Weights of a small transformer language model.
Architecture: rotary positions, no biases in attention or MLP, local attention windows, normalized values, value embeddings, capped logits.
Each number is 500 + 50 x the weight over its row's rms, rounded and kept within 0 to 999. Layers, rows and columns count from 0. Numbers have three digits each. The size before them is the row's rms in percent of the matrix's.

# layer 3 MLP down (transposed), 3072x768, rms 0.0168, rows 2982-3018, columns 0-191
100:507422491392370540504490485486532489519513507522485465514532508481556555481515484524396465542555470528469529482564614455468533517438563497451419476473449502466506442542520496526482486540602547421489500533534526454493417473467574553481457487449561594489557511587438511476523482500515519494550541568500508500451505465448452477571465461514609548533516489495499463457489511518565503531462592490538547548503514497480506473517470463478543504492479449559509496543505561553461447496449498534503590444504517460487441573423586466498455587487498469450537559441502529535440509398438550460
099:538469617644447495456492503488529524505437486508465451592456590428565529447485457481477617418579511475490435584402640492540579428457500485563552461457475499493507498619499512496411468479490482467496552455560426403549513563551565552502543428524447451494421533552447501487446471514542497436447499539564469462472431516507485572483486478564515539520446492424363443538389487469519493432507534494453487464418472563530510517469542465522421611560456526540559482553503489591466472504550433486558566491465428525517447406533540573495500544500379497420533561499536517444527460507480445583
101:596424380502576450543517497501474567449503506490512476484535474529498444478544641537489556498463462514574460491522553460494584457548573534447546509449502424552436480532494472557548464534513454498509420525487497499467478492452495459587484527405542592474579463462533545513473449462523522486483556512532586485509423486574495471518504562500512512520486567475458413574559507549610459461489537425496539431468506531439563409389496439559449441495524494474568462504432495393573380554509457583493428496567490405457566580425516458464468473462456410535471565461581475489554443430467525602
086:559579562489443419546574464503585547486549480496547536493463516577542494522489490393503532472504491431496546507480488457542536541497547501463534542549507412440433555540482501522477471491508552507485488505561428539494465456446465560486488501501451488416492521519654587548520505506476517512547472551504488488518588433491474520497535494475453496467438484456509533522480565528574518540501487581483491437490471628388565525457588554481451540470611393531475489472509429441473424388468460515381571434427463499480491530516524521452448467469462454500495449568516495560475509482459554516
103:532508511571451556475492477541489563523603630540508427467452499498534488515557485461530422357475539551468544542553538481539512481457542533523505503476535424517480448524445522512421490419472469489565421523538578504509487548366574543512580474473440511393499608395506506547451443525441451538514516602593524520590456508541548490455503534494476532541474469481484581451573542459463498628382372439436467391571547476475578543494463543422485471468495508556567462504519478496516454581487532540517468517510453425533512424571526505467505484487446569523594490539497533445583495500494521519
103:476569465583489430542489536445457613567503449462445440412515493405530532447520542451545510571545551530486538478438445467547477487538534503436478412605472507529510524561593367520472520530436530424590542501500494519594464463482451510477441491471514532491551534524524536493541474501493419527569510445550483519522474479537546506537472538464579493409431479555535490409423535630492512564487479538517503502539484507519514631521528521382534545518519471521562523442470493507510393403485459486497388592545510549520496511476439541514511483409415616585496494502401574448474442545547484508
095:443583486619531521518393564557408495480529593549512507523515582509465508480470447551556477550498509456474544511492475462436544476462531559469477447539484480484528514544457462493467592504596534538522606612513533431565515478536610495400564499530542504472552534434482516556595483459555535481549498558514461491562564477572581501511502426508520507544483483594553543437523484512437535510609524467409516517484553557431543418529423431430492531489440403526500402540531527625517480490507578505505471430552478490411461432524548603569550474545485454577538537512440569469587537542553436503
090:495529621507471491481516499472521393517517520428563540495472516536467559606532501560506359506518494577394434524506522506563455525538580524632441410479499531500402393508554531477489472537477565412433587411413516539480499486551467500548581416510531467466525361561594485476486404479496523562512481550389454589488479515619522501528475534405542580514580375442556513464485552526510546598385514468483553525508476490541455579504532467459512492433527593577454450517491432451532475488505494400430513487451523524492519544521550465551539517465453509467507496557484538412457522517506503510
105:511542562500383533555476415471475520469539499477514511466479478407404542509470546586509505529495455434529457522519555474485606621516479592389440511491407618357435447496590482511491518479545524520456467564468427535535573459566509484516477329523545499522515454454500486485542508527523512556570526441476442526551503484493489503484460488554524532502466548455484541478509492599487569493517478498432453512463454497410639528484475473588493458528510550546444460472566520641436544509509525536515507515573558487436441464473469475501491495490475493606441586495462443574510531453519456477
104:532521523473585454509480452374472437444545487498436414489486491460528461490488378512546468515530479466519413569408492449437526506520495559569438477538520488434507487501615542556461440462466497514472502493564483484495453450470504512455443441457481630401411481527459533456512516545510447472522544467575440580522517596461586615521535509507415535388511446495461556477469512472518521527514535508476484567539477531475518501523457493480541539518563548485481521522538517432462556529462546480495533489404625557486526559397511518501493454609530583527533530482625547457454576436560473437
100:493571519566512405601525557538485553520504604539600536505499549525537487532486522444519448597499491478500589520436494475482554506518484420465573562622458518553538424558576568434465553588455539469490485468572515491475525575530512486544470529571590464447504473527534542504560552569488425448577530456544539535486518509482535514505424457463528390540499540513484504588399658461459495524488517550598472428424493415487506470548472577425511511496446507504572422432426493506569394499512377498519560594423483451471476518522511464560443515429531502477581584459461544473479461503461469532
100:393463475587398592583567532614411461538531499546460511475512497543464462423586532533532554530501480592503534510526557480415492516419463411553519531498467487591465480549428410488466510510562576463487440459585528501462469506518565535499579415482544372511395427522404561501533408526626520544523435451559512502448559506495526485553347491541482427483515374392584407612553483601513520496554533396468516512531536417518527487387596472603497549520456494514561475596445509506514528518411450468511393523464488456453511444538515491569540489539463419544604469524436513552538497496441528484
103:577497457525430558510597471485480475486541467495499528448553455514474461513609536512514440489494554509551510346522487486484493561507583461478486612555444557523538492511491546514472508483461478504474445505519552440468524463412449445533455493555480468524464458555578585510529486521598460505601501546430534572508400456606515530509572461494504501411549522556542505499477551554463476438521559504456505514635495508510383456530453466505541538505472471498480515557539548443416499383468497476553502476514410380438604551523459428533518557471404529371524542541476421566543514598540446443
096:610523566563526559394514508478474536592537462456537542476472481510590464513526533451459632439561481574582551515541486513499467541463500486465502530441583471466411476545486466448450445488563517475524502490424508474461467497540419511461454506448558457451444431606459543538488380500556521518483547524528485538465550483544470408538448478431502566619552457573471579512477507485462434582454578533575517441536478573534554529548492534496523495497629590484480497482501504551487530485452557470517479465518428486546511458541451452557521397448464447503567399431490501397468449539475419467
100:537498399479525437524519453591506537504504529420516541544554513482494449519513453485495553453493550547454498457510538500397559481583412435430569517449518425533548504533510520441468416616506421483464449455528509567440520602499520463451522560507472568468479439480541574517505589558472573485569661509476444573490490499491532557554522477476508519507446425477471587523540579547491527522547556534517464467500388567489515466444444479602545521526486496576493502524420535550484414569518503524532522495569550466544467423390550459568541544531457494582508523537518524455499613571461550572
099:523488482464527547536556447459470533557470501534536563501538392431519527432442507451445448608367563491542465457561582495489507537574450549504512490505447530503504424535567594451414457468499464442567502433514469443476530521511559438462529438481521531401516592526563615379562512452546458460543402468487465441541498450552581518514504563603534400450559535542551518518477433517504573300525523474500575522502480479531484448517452430528495478483455564458509577461518572547449494513494554542402508439527489540597430547524447456613468534410517440422512420437511513524508500451538501465
105:512536573457480502473464483503569493439543501489492513546494529518520486507530499523469492526407544484448489423500515536523532492557546498521491522456463479457511543528527485391495540520453549501508514476515495580578656507479568492450498454495499544604498559437535572537529488418496554472560492540403447476472528533575389495466519408457460598554550433444437493453520427497499507494497435562525492504420562470475557497495487527407490557554550522520423543501485605522532437502488442517490581496508454544590417550579445568495498576456454540502561463478471623482541411460534412486
101:477540443503427421512580545559486526486411539455425432600574503463466612502570524513516501503568472503523492446491502452506537594481421432547509509488394549475487541483473502463626533537570478492480497567595495429555405504428519466415504562521478530417379458468504533471483556527507397620470418407505527507517458530406454485507445508440423554441523516490523492475491484567572489518519491638467415618553514482522513550476561482544477514489541526514492559518567430511589565412527483575490520489528567461480427467570549481449459433523431566545426501529454506572499561491414442352
104:549615565550551512482543485480447500531493441557572536443518439483434573522487481388536434472656482524453513544451490547468491453507489462478482502523529473541487442531488470524471493505552432504438563501449581563496593460532525508556649499553534464487448505463542583524518536516508463503483473484484518500438487453593538572474531548483542471465382528556524445628463470461456411517429505545511393530431549546522451524492462542517469557615477534468495494457485477556431468513537429479493533497450488456534550434454512518445473440510475500460595560571533566489563524555503528539
100:492407420471446505428511498497467460480505501533504516522448465553532526398465554494477479512517565364525442537559476484450444560438521495516533415499447554518516483514513495495560520380465468561431478538463518496520524623520571509509536588454510579482559468417411515494504564563487540555430480525497546487430512461513519534488340529435536506509523519451503567501460516545523460497601461519471592498501506432420524407479588471494502473428549511570464455460498523576532583403492495523524471506450455495493454487599482473528464466536461467534551544467583394446458511534472433552
101:572561479465511504528558494641425549480504496489570449504383471397538469417539446538441544483580552529532527513524558535451521531466543462473430462535504440439493488585494483510399457523429552530420494541482523478531490415527542546471462544566604496433420470525363510546499538492524523512513524482550436495489499559515542415486595532477507540504602381580487533490518418546494555539511410474607469584519553445610473478550341462546469505492489533514504476528441535391461498587460465481459522519550465412379439429447549433512490421484557504451582465526570459428430558484571518417
107:472505525495546451489502501493544506503428544480487499552555517446454468448507469434504541415530488532520538495529473497424381483533506529547535471462502616486531494523550477460635400539511577486452469588436462498516503539507427558406510488509488533549574527469422496432521512438487474459504580461429414414444511489446527479511564552492493427569348569493393491574426516548441475483461530537521568530550532476540418425522446455443482442415498509444411553519551574575489508426581408376526576514529488446524509492409436436432539396425530567447487470517419593501453435373482487559
094:501575501500461410560425531580510447496500521501542373513459548530499533500448568452453597454457529485539507459556444457468507512622479496492470439486509611503366446517520519524503503439507442452583492489459577534511486545564469523573528415501534516495460518507518514497575559581476441426466492507520433437540494538486538554438528498462571477557500485554515571527467567465586473581482486523452481496555416496501479480494528470470483522437532472540446420517566507526530484523526412495418514442500514432476517516475681502596532483406447408585516522458485503420457475531546400587
098:522472447513482464575555601445493537560403527485498583500429408458535514424472511464518504587552535427462555477511391468513462570505537543472474548548401401520459520346467595472474486410482476520490485423483519574532444420430426528592611513472532545537523505522513560468464460413471414570405382463512516459592586559509558484455525516488505639474502517569476489545521609572585414436570490519562481494580479506534569455432455467558597544485513414421472532465502468521492463521540429562531504475557486480478496517492448530526579442478485507485575552525444497434476546499576516537
090:450509437424474490531562427436498516529533404523511585514480501477533513464441433520530452514599512587518483520533528594504536492474546496539541473521476568514583484406455470483472465470525498505422534488456523555458517632512539524463469602447573521517455500474552486560461507473498512501469559496485419413498527520511469383497571515488501507513566574468391448484527559601582558516530484510521534491441491486484514575548546538536498506583519435409573496534535468498526501468436478502542572473510438465434547584520395526550415493461540473577557496471451550557508467505397554507
101:418513558637401418495508553506530558513514517534472474495429477463559510458563508480523485446528526512386471529504376582455443521432482432576524441468371505557539469436507571541557520527485534494539512488462504472461466491568427535530477435485522491510467448529484424513453508496507580554397480514484503461515513595486552509543498508495520498445494527476578464535509392511572501443486451436538456399474382538549468563497419455491502545448469483435536577481467570580466508405506446398564352364464528565457405525553522469525457459486437457495420509493543424536534577454581421491
100:533541398450525469571436519558508482559485436504473473470471460521521555449485528512522599589546553441577497495578509464560478517527459535569504571440484594459432411520559483457394485484460579543444491415538479506589536458506472498499635585542487492508540418453525442546512526513514459510520501439571465504545446506505483497506474468499475479480455559474484469493539489568538575480429517570583495537434382552467468492505563465482527399493525518487538472457471517493537419490491403492524626525487545544507458438448483440589533408553389467635486535490558497494524504468562546545
098:498443548479515494498434512446394461533560498498535478459507412527546501555550427503526508507445494584519477472527480449483448513536515457351501445495575545465563452460430482473554514546495486457479526456398369602425499484523451585602561555498514451442499633494483501425556523478609532548487560515426493510494503486561545619481509428525554460575458551528441479428548550547519479518469454454483528469562534436461518433503552569375366564490492428599491544510420535550476520471501535501581487492496499490504557524515545472514561448562400554507569430476428510564448459544568465563
103:489526473553535484443438505489505530474580511440565460536524536445566439430506506561508496504521534554529585432504574473538493479498535512447557527455450506477581475490518502436556498480505493469496442642417502462466550488436525452419568544512519532494447484529614514539556468543533523500527488560434509544535481460468480523504535417540498385508514483491511524474460597512491471544506532477529476388467495571451450528494464462523418496438559463512543471471458486489473561457435468515570531457540506429531431532475551481509617514397417550470554436507528490472497389425466525547
096:475472551474537513537407497538426453506494459566625565582437493496592511507385603550467461481488433528461544449423457495403476529518448560496462522447531518553474491488500540448484500555484456513526556473454487604549547492530591413494477525487537430472530505458488456500412529489519428452461633487386566443495489477453471502496509529545554530488573512523515549526496546463440538576456502605503558590496457426466518461497490475459555498410508458487472474454540521548466547445514533496500516570393441553512463481461474440597482529489518478522516504487491484449392519491535447418
092:481617507548554523460426475569522445498498505521547541449488556424612510536573457505421523489512429512497421443545521591480458477509545518489472471545591543549406509500429485597502514473473546493462510591525526540609490476489563439517503468541514543471486542555586447529481500606485517448524524537499536468443523546518558409545474509477377542461457493485578498579551461486467529598480395577447519484549531521544575531517483502634488505473519504524418576439495446478445515521453500523544513471502484397487506518470470527414522565530506620606449482496490541508517432565553467542
100:450526508493494557552514606515500602511557513408526573429484510430601603409503548471548503524422566516441546451556501517459459562535468572498486526511556433527477564510548456509509444479506508513474498474461504479425393491571586488503473450483473473430552568497553440574520447594479565571489470429458503526441521562437473553512501456493498527548456473534488463432490504469417529478502472460461467497511556494488552540493587512530552527450449495509553503507625495565473547477569421446460526509375431506475465476545436577492556546413510474583554503460534499540509487470550529510
111:466501561509458518538455535586434365553546429541528404564443499504629512568461417431494593356476440425590514449422525493500498469515479461448403431430483441514502493445473533537526513524504479369562445446342435516524457551408502514481524439581455420456470537516533550480537571500576534506443464492459464512473512506465535497532469482417450456539551442391501447498488472446548462427570607525467430426570568631508509448454513541556433423463510467466542481533394511471417508524516487527501500478510569478473526516477488468552481501477502520469418491526515546518587404589507504574
089:451541441502452421681505563487511483542388436489438506469534479508443490488541413479435421501459438462476448519513482538558581495448543505544534552558442437515480452546555421489428497461475487555482484476627512498480529516530449486583519448531482475501538409524533598538454478452511524519469517556570488515456465570381468556567449502525527596579592488488581615513535461626559498438525486467412481491539503468551558450496492515466478535342470472526547437421559486554546441460510438508501467529426491487502499524437449523470517530507524446478538465470467529494520509564515491542
098:605462463400490484484539617549548516533547420500452475520487541497578532515495552422578564415552442457524530384516459576537584494443498439525541438479512501620541429561529515554437587488467506473489330527494498534582515511458515422505513445432501449492516490502575518498603488513552569519535573540414503574470463563487469435437506573508582508515428485592435419516465463476539517567528521521433444446539540510395553524477532450442535520537437573499488465466476499516499485450386516462476548512532562516468455535460520489521435425481503444514544465486491457419465559515458538508
098:523528438526454466522511462615520534550497506493492514505453559531531503573465541563521512451427539532510472526471475555414494519448528512526509527547540462443549450527522600500524462443527508468417527484508492486485476523465546568606506538465518534495494412548417542468478493558475549576479440512556445517494526441560543555428441502504543510380414444496499439526594493539456553509468573480521553505560560551437617552496553534484487455438565507527476457527464528471519563554460566556581633492578549436560555500515586487484433545445485498531553444482518464422484576486477415509
100:429405562476509503501528426563566524428514524632413461488517597564423526447562468485476441484479446480519571539454600464572536487520513582496459463454457431522464476516430509471525473486457480483570462555425613531536538483409378552528529388459459495523486526490580597454493548539401456516537488546377484544514467484519522523400634536500526498425510535558495524501563496508452603483487468505461557472445497444520526549498456528523542469566448528502558431534571486462385543552454415445473644511434464506449573392625544589476545518478427552482436474468493425484532492570437558440
# layer 3 MLP up, 3072x768, rms 0.0206, rows 2983-3018, columns 0-191
100:561524523504561427477476372491503555443508499395533372507487589356549455507498551430486539454569489525540428542477426501418540479531461480524482587497488430511510548501466524530474543542503471447509547545488447520544541562559453497482440384516507487390465501437552585518435554421590468494573507447507553514527409495561493570509516434477557583589520500539517507544513452543451438551556514556560555508402536437467444475513553583514498459463523500556447495444527495485432520466520537381470554532537504560494476471515388533469377501462503477430504500422525567416547467520482512530
101:593385425487531492406442537513520507463515505451511505517453519537538484539511559498523558503504481553560572464548505480473513513528462448491523458487452469484456528512495432462484525545466586505512599599484448463536571561466492485488483555447516563448500477452478487555468516540502536629457505567433522515450497470496479510497525561535516459453514438497415443493504523495398490409454558533522509516514590443534488558538488494322487508469529438514473486546520456401527474558566496580560511555474562495618505544537525418398485513458477494567469534485496492555554482502437551555
089:400465450339524496406424551375492481551504557475502425470469542398508473471419539395506501491492502425598407492561603467506446440518497534497462442461497550482455471384435494465499602549540483540533489525482577526403512426507558490467459587569488603553456462456439429475577510522497573471484428497417502486508518646508488459528475423468475512506577493508527485478530478471509507517481483471531498519483434399454466491536507387466477502476556461563529458515405503572419544600495582497575445562549499545463577567627435521570540598496533425521526513495479549516514497538537520582
104:555478414398482549421469557587575503506520457473480403447503473512559485621528476550559569440543514365553463514498576511513492489463492565469462493439447487454632451472476478545546410532545527415551558522472582494555535505455467502501491604610498482409438552422484488503425466459465494573497460588557569455504438487550506537541465496582495482421564417580507469567609501466547510519451475431450602436556535541452505516475484532450416476530535477428480477503433544533471532529534516555538493468510425475554580516469506499403431500540446582478561464456476596465476454604504485486
102:534511451470483534513472446479474569531503526531415485512575470521495501509532542498527525519452518528465550523464537495431430397494394451442510522479608505506504600574507487526478578450517542506455476590402479507556550527468498402478522467585423544496585516405549537501488591527509451582551533522484404543512541468537535491500430549531477440492450476523557443496508448534525466548503549578457503555519597502619500479419519470490576488431424525468526528402498485502429363399447495480499522454615504538507448442456553492506456493464557547551416509556486530421546486498451575448
096:578466537542418433537528453416447579467521485476498402520483606485531437426509520455456541515512612512543572599510440530441384530496404460449422379459502431492459588501486488414528477594471501435488406500525576498482527562522443534365524520529547544450504527474463442534522637497499421549529462437510442534567453473464512448510454487435475558475533476579444504512491440545538404614591612475412454534466530518426414494451512439447501461596453395574519498510370510417450431495491550525455546462479468581421505500500509549421472473444548507581447480478551497457457517491584512497
087:515498565458452501503534591476541587462406529432494532509472460582496439565546556459540578514545440484534531526487455539489512436474454644565557540561435460426579529531567507449515461594571465584561465433513428448498591557425487536585509519621446500463494507489515496513513451511516426565559554419484504551464600526454409474500564445488436598543538445633425495470505510523455539491543594473571554566486445540562534437467540530487511453545451538556423477493435461413505474512500448484536480572497492509542476475373503573402589487464510579504478533571576531499476489452444499548
104:562432470413581578480521495560522470600490569486499547458493545450501495490475497508401534570492518537460542498536562504494406501470446506523567512518551512445467491492550404522489553605550439489476545525448498507455522460454504524522415477390416504587577463516479415492467522496534405443538436578483464475493459464423478547460512485531550543533462446422550547529405425567580521448498498441521559549516561464454545614479385422560497450480439495543441477480539454553427433508608504563516402541485498396461568493461511461374486423491542577484504445490502550538542460478499483511
102:555472476435483525543404480455488581539434548522477586525511551503458553502499494496419515552494550433433466537487509444462474532498546530575461512515567554595501491420566530509603461489538431465525452424558438501505483455445452419442400450485457529477502429542455463470498573568521385510533498530473502477501450471435461451462447484490518613569540460522410581479513472507541368478559458519515432557467570457539434447609529471486543417507510561517474457466456516411470471505471486609483539520481471551527586503402488439526420425490503502514460503463416505508441564475517534570
101:479474482517526531463536553587588646543562517474489442538578511515505452474502416517501591488506490465458505470501487442481585461332467456544495437520520465367517431462502569568543500576466495489540573443527524521488485537547453495500505540445497620420475472503403429515512512477492541455466473509472431453430500443538421452477553596580514549458441475564566484433579441512533482483396506483426449501451549574452439536457497528530505530489513469613569571562440451461526451616566498556535571493471441497587453573495481491501481528475520470511445532472453562490493482466501475472
101:550540433546564479479564426407505490450451465448531558499452513530385515481528574472419567465525538533475465484537459557494417563457450451465525545493480534538483552457434479469448507494614583429552484495501529480519594510567437449433570475527536502488596536548550532588500494551463564493490549408443538510521589454592484558513433421542486570598408527526394380533482498565434405533579486500563566559559574574425480437444539493429517507473478435539514464461564488500493589564483474496449625533553536450523479490492488482499467448460539469487566548517474505503569499456459559543
103:556329582486457462525482448519455557426529417484424489518564477503484541503502534527416426536471476536458507527415548593500445448459548513451500512480514590520584548465537510561520520478494486481535570452542472456517480505386509452502428540453490438530517432596507509611548519440575560604409554492506493517461461543494566498538428393426499543527563445417478454509613464618491468532495575466531538530503443423501395492462554477417458512529538439457410477554470538498531438456455558504484414528585526484414459554491411396501479572516510486468556540548515520514474538437498538533
102:499455441501494539552599534458507477580606525438469501507575552498569517377509530441491515472466489502502441480526521454490497505461535500518554477470517598521490449478458473476519565389463469524440476530527518460485566458560425474442559528426416506531501541371557575608406522568432562574455450592506530507472606463624502529580513550460506566573533453411425469450494441473550558524482500543429490435409557470408464569480543498400540495528535504519490553437544540505513453517483519485447527454510514423498540523625443526480501450491509420453554502482533483603499531510430479516
102:524412398494554400497600525458543564494589422453490528495499499590499383606489536525534463491484484491499479562495510381457521468542497372444542542456539465500517551525558477621574462527455482537501429555498525559541511519460371423506513507539599479528484452476454483560535554486548539532461573493503513501443462476438454620453540448502484567520585488525491471538503530578474443514460361513467390526523526585344429508427557470499476499570490474533467487511591555432470423390494458428537451415446530459576502462488518440497442522518419374527565562444454498510534512504475539484
094:455488469446390463506469523517436506549537493500579465480501598502533571468570574477531465423495446541498556581483504549501468537402566585517463461554515502529557438479553496486471461531546545524467546491519465605535467530554457486554488587516458440412572532472534552443536511472534566479489546537536569447519390554541525445499509465572547350484486377620579421413411500482540502398487505469464600548568581430371441502462586495470534541474530542449495510521554490523511466533507439456534499531475499498421576534530415557509432445541564523506438502504480549543537468547520542438
102:513448434481491571439457468515514559517531511519458573616450478515455535570590497429509479501434517518514503471454472399435520470525456437488565550387560442490436515420481503536573565525402569528497558547475510512494547558523537537414439477530486489511492518427535479501413510451471504538534426576424485474458504382503516471470541454540449546509622565437512458502467522528498474396481566543456566498494543505482434455553400468401471485547525524529517585516404432476412507488519441470415541503435537525605448488571435513446510466509465517501493401493493577435510520428464496478
096:472468475465512426530494561474471576583469519491424470523473504460406547501424576552495394546476519488572562496454545496475527538461492591457498491472479487359467482536447441432582429537481525451440430394455447442478482456523517470463464465489435485471482498460503576503592521553451470605581511567516491508627612507502466533542503488543507439530459495532487442422475512517509597554478484579555604498499551494530429431480450452507570463470487547461461558418495493475576552533546549514474406504478557475539482514500534492499526424511591534557578433541480611440488502544486575476
107:597504420455467590370522453474514526529483507533511502489495443582552511429506543536528452424486574563570513488511457591483476478448432505564565501499604469574492496439552506491560458519588446525486563452550498572434447459527496488486400568429407512569577468527530473476532526494487520588473439585509481475502451447511504503503548494455465495557540523514560492551407480504485485560346552552523568514506601348463511509504466512560517461480500548582558489555483429514539492535472544520565529539454430489493485583423523449363394428489544430505441492523505509462525451501427478575
098:434410433477441539428489388466460486538554541580449490435490469529532521360417485480461474500516453437397462432549516510519567511422469454581584442494506541361512541465544478554518510457474492555423541496523530447426444534414499483487480499578550589476566464519564458547534549527522536455441522512432489408424541482537566534559474518428499584499459447534434478450554489451478517457499478504495474418469508526519557565557508567434535425482537501548481499455541503563500474459569559472584508516485524546579596481482459484469567527439491474525584476448477458460521472511535514597
098:503450423416580500535532465522466550547566549433481529461440433437476399535437576561482519519483464497461472563490446459479529494521546591605562414531519529555527457508597513521498417558515465442566484501470516588559531533542490553426440567528543435522489511534496479467520579557447464480455529438393443458531548512475477529481603416510484497623499485496550533456490387457466384371465541570449526480468509541560436333438482458532485568446582463475544486536489535556487495463470551515482523616469508524530526519507469471546472443514525495512468420535579529539514438506483519483
106:577521478480572552498485484528501490489565502497499483608448550511490444515533545452482600562511453557468451482470394469411491531486534530463506550449563559449498524545491439462451439503511518590398534434507569476559594598557409493471542580515465536489565410559543507469453602417538409517489513508515415511533454476522473512521519487458546548489461503624510429507429565489468478572433439510490551560508591557564485509575468416452408500458543463453424554567545517512525537453486470506494653540502419437490591452562478442463535389538565492469517519490531467496531449427501530486
104:554448618437550440525486441582547477496496532500421502543563541526431457464494577534542472501580614481557533522532515472391456480511540469477484489560533574490513481432535495449552423507454507402448496405399509494538572577596445509481493538540464467449494520441497556495517539512496474441568534490473518551475443600587493541427507426464472528544545485491496413496586462491540515428555481496468567483529437487486494581456561498403506518448538494454473514536523567526549483469516511540425633523544511475454502553483561471567452415464567482542459511472479574577486483478630466535
096:470425469548468525502428475507592601518507560469485470542501583545477500507485530457561580546495508437459469500442410469397511506542461478548524495455435423460404461465434405458496460467477502515477516513519555597532427484489369555534542453556473559440465509442527586496447605475534410500464496525565399496428540573445554468487440563464482534470483570557469496482553541549477441539507555546467440562542474424593436433497498522465571430573508444438501490411518507562544480523473439482529504576473424564567599496542461446517482520501520551544413527482528434531415522499415575455
094:641488573481488507423440532566573565444483564452487403515549610360425543534535547429478542483558449491518433494517538466431480477498575546521494499483500509471423494571555568457593496467599405529453429560484474475610505501550461542394542361589470502418482428436515623466586478549486523475525454535573488516468445439541502529483486403465494533552472461528519457462552495470445443627524549531477489484468495486475503500491500456531595479489479533482503543411484496410455559458494559491456502495462639542582454534517546512444553389522477462513465441491451539540490589512564515585
099:451512457541459503418513501604514521423483562484522535534665448551516479461511513493471465438523527471513565481491467523468495483508508426553535444474541502421456552549467491486513527499482474471539358474521507539539452503479453464472445551529475540498401461544479416508507542437562451563604520516408573566422476448452511508435525466518557508535564426424520478493412472459528496446436508550593414406550478508497468526481471475506539438493550600550490513485541468564482485470587615505508501425584446525515468540535497491456487512567606521542378488451535588414494497461489491493
104:470492511467542582448635547573499482577473473435504581524542551575460452466511539453594437510519562483539519449642517547429408481476537467519513564544439528485476452590553581474458423473409454480432478438556526586553416502446559462487509422549485440515647500528544501523489515473574407431490532430525423537482450493519528516498376405479544580509380532422464496510528407595478563464442447459461520555483474508463532482528478508434510512517549544511463525435428574548456432523513503473495485458506449494510476463483510506501444450453590513584520425516476449435537526524544558531
100:517439476553502387553451478422488530519407562458489549583533518404429390510487539497464534436489525574503597518523399554505571512477500554489441447482474541457532459497644452433553410598467523489454483469442481499432496480535515513526558548454481442550539509497503496518580509431534540448571426573436577523507472537543414416458444532458544533529492434539552417422500477560519487466478416474535472431494551513528542444486565425386425368439430454469429514504558449520561494492541509533492567513530487612506489528492532453451422481618487538490465610528365438543461528520477489606
104:511426434475585473422432543537511521517457415501497530517401623563512574460545532530483526498581512517561559548520446566526500514474540514487472507433445419546559533490497520444559549511560529577478485547427580493482502401547500415436532480433499473471472559549554371471543509511480423451479474512570511589498493528481463635506456523493553504518540435596479493559481472477517538487427487497488517563522573480485420530486516568601508454482486468494411526588477514466520506447471458445516485480481521473506450481527538603411542503470496554527472506559428520495542482568604596489
091:526467524439432473549525513458475479488514493597528535498523551480534431393437561496540520462368551510463574484480392490534513439528490567468464578419487494488590482465482493511480588500441434506509572479474473450532479470547529408546425401592478488457492416457474488496480584483438425520465608473479486467536426533481573494507470493503482441456460482461499564473469572483543549541472421476461525486569469496463423533523500489530582430483563433460565572492505501487418454478573551513482510509460507570487485488477367487530402522461451495559463550439471437490404451474495516484
092:564414540485509427422568525559548556510491524508495522454497480563523553502497487479510472474455570439401465473490519498467432443462486416528591574573484483465471462516562520528511403543487457482460488453514432585496436562507439459496519498455502477416483470585424445498565531474476422516470506508538468467518473482505406526469513408441580555532538553464404509434534523575493403495378448502459510515401498551575460511515420553347607464395541483522557472476490536450495467423565493428516448569581536542439491536514530501531503441431496500474518488482438447483531624478417471500
100:465511530438477499400539455494458486521448494460420449523434513492499517482452493535444470404519526445442478579541411461459506470504431504492473586463509576575446490421530580517498576426509570480483448506507522527417503490535519482526558622468479543520441513542463580500576488438498471501541522508539563464441545533523497494481504450601471625652411495498520503492554483517513493569446567538449524476445631498464447489508532539493497470510569534578430555507560476399539510440502507517388537561494434481483487600518531507517478429432528529497444426537581477573468469521463592560
114:487488435414491485370532525467482512536597555484513442543401564446577465469543525422425523377502528418435387515409432437491511474540505494531400413520531611506605578487455555567582484515549611377554438514498529581436483589443469506559517617550423387526545510432546629502490541485524482578592460510424502441488501483576460452562555475516486424525574383437528412426539491477497465453578544494446527594580543526493438504480478570563476466493543434437552598468532557519465456461516531511525557513525521524411517478572483513578436506530460513635532529498409449417589484450444492541
093:559472558507459557452570473465581506500520593401470476481586519502545472459506493432437516550487477408528497590503522419496518486468521448428494524448497436556469494435482465462555467592465410402568554517468465475472539507452520504485471546475519515502554562484419415481529498503450482547548431485437516536439417461625517559571592505586542552488443497416505456488517491376474427410513546503543472499480591533524478414455464480485439488571407535508474454585468490432516451601509477496480515458511457436531439577553483511518448511558452505494379452478609474493630540479429463531
095:404506473480500547588598536484481523468417556505519557482454492483483439518577425507494500587462573481476463587512500461443472548514443616498469477474509471483546463498409579521560450538586495511586467466460473440462441437448549509496560509464461506469505503482520534444581491407393484565568529473478528506496473523528487507571469512422513520531385591625484383504416477510463507474462536479549441464471522527461450487548570538524508444456411523460492507510426549485565548460605448475486524478459521553468479517585502539475472548496496478509507611546493584487487540536429488434
098:458517506544476543494447424620529493539449521500505440522536539436533443508469502431471461525517493496477503406451463544519471393487399529500443505476542502460520461495487612454559464596436561398413479579450441473521455639452480502426556506435460437478522512439557577467496545567527516574583553487513558485472494466527458495449456541550429365506540455580399404512491554536469514549494540465455481505529528435522491559450501435521502455517489535553427524447497573466441454482484520449494543595519502499537519507524471521477549516431601606520500519512478464551561510525492504473
100:535469458419492555476511545475521630537458424479469531449517548525578438463455432580496459483508500524518472433460430537474487457422508504546472499525545570521521522450513441477483514601501412530503549548525566552503516477479501529501453445465453433543605550554443589469606504427502585563505452631525551495473515498460561491458529502473518528534545537480572476484531524483492434488522538468365556499469497510470504605547540517570490403426428504468561495431599400574607449601464440533599406568526446444546493504519568487454453548418471521541545528497445495493519442479525517518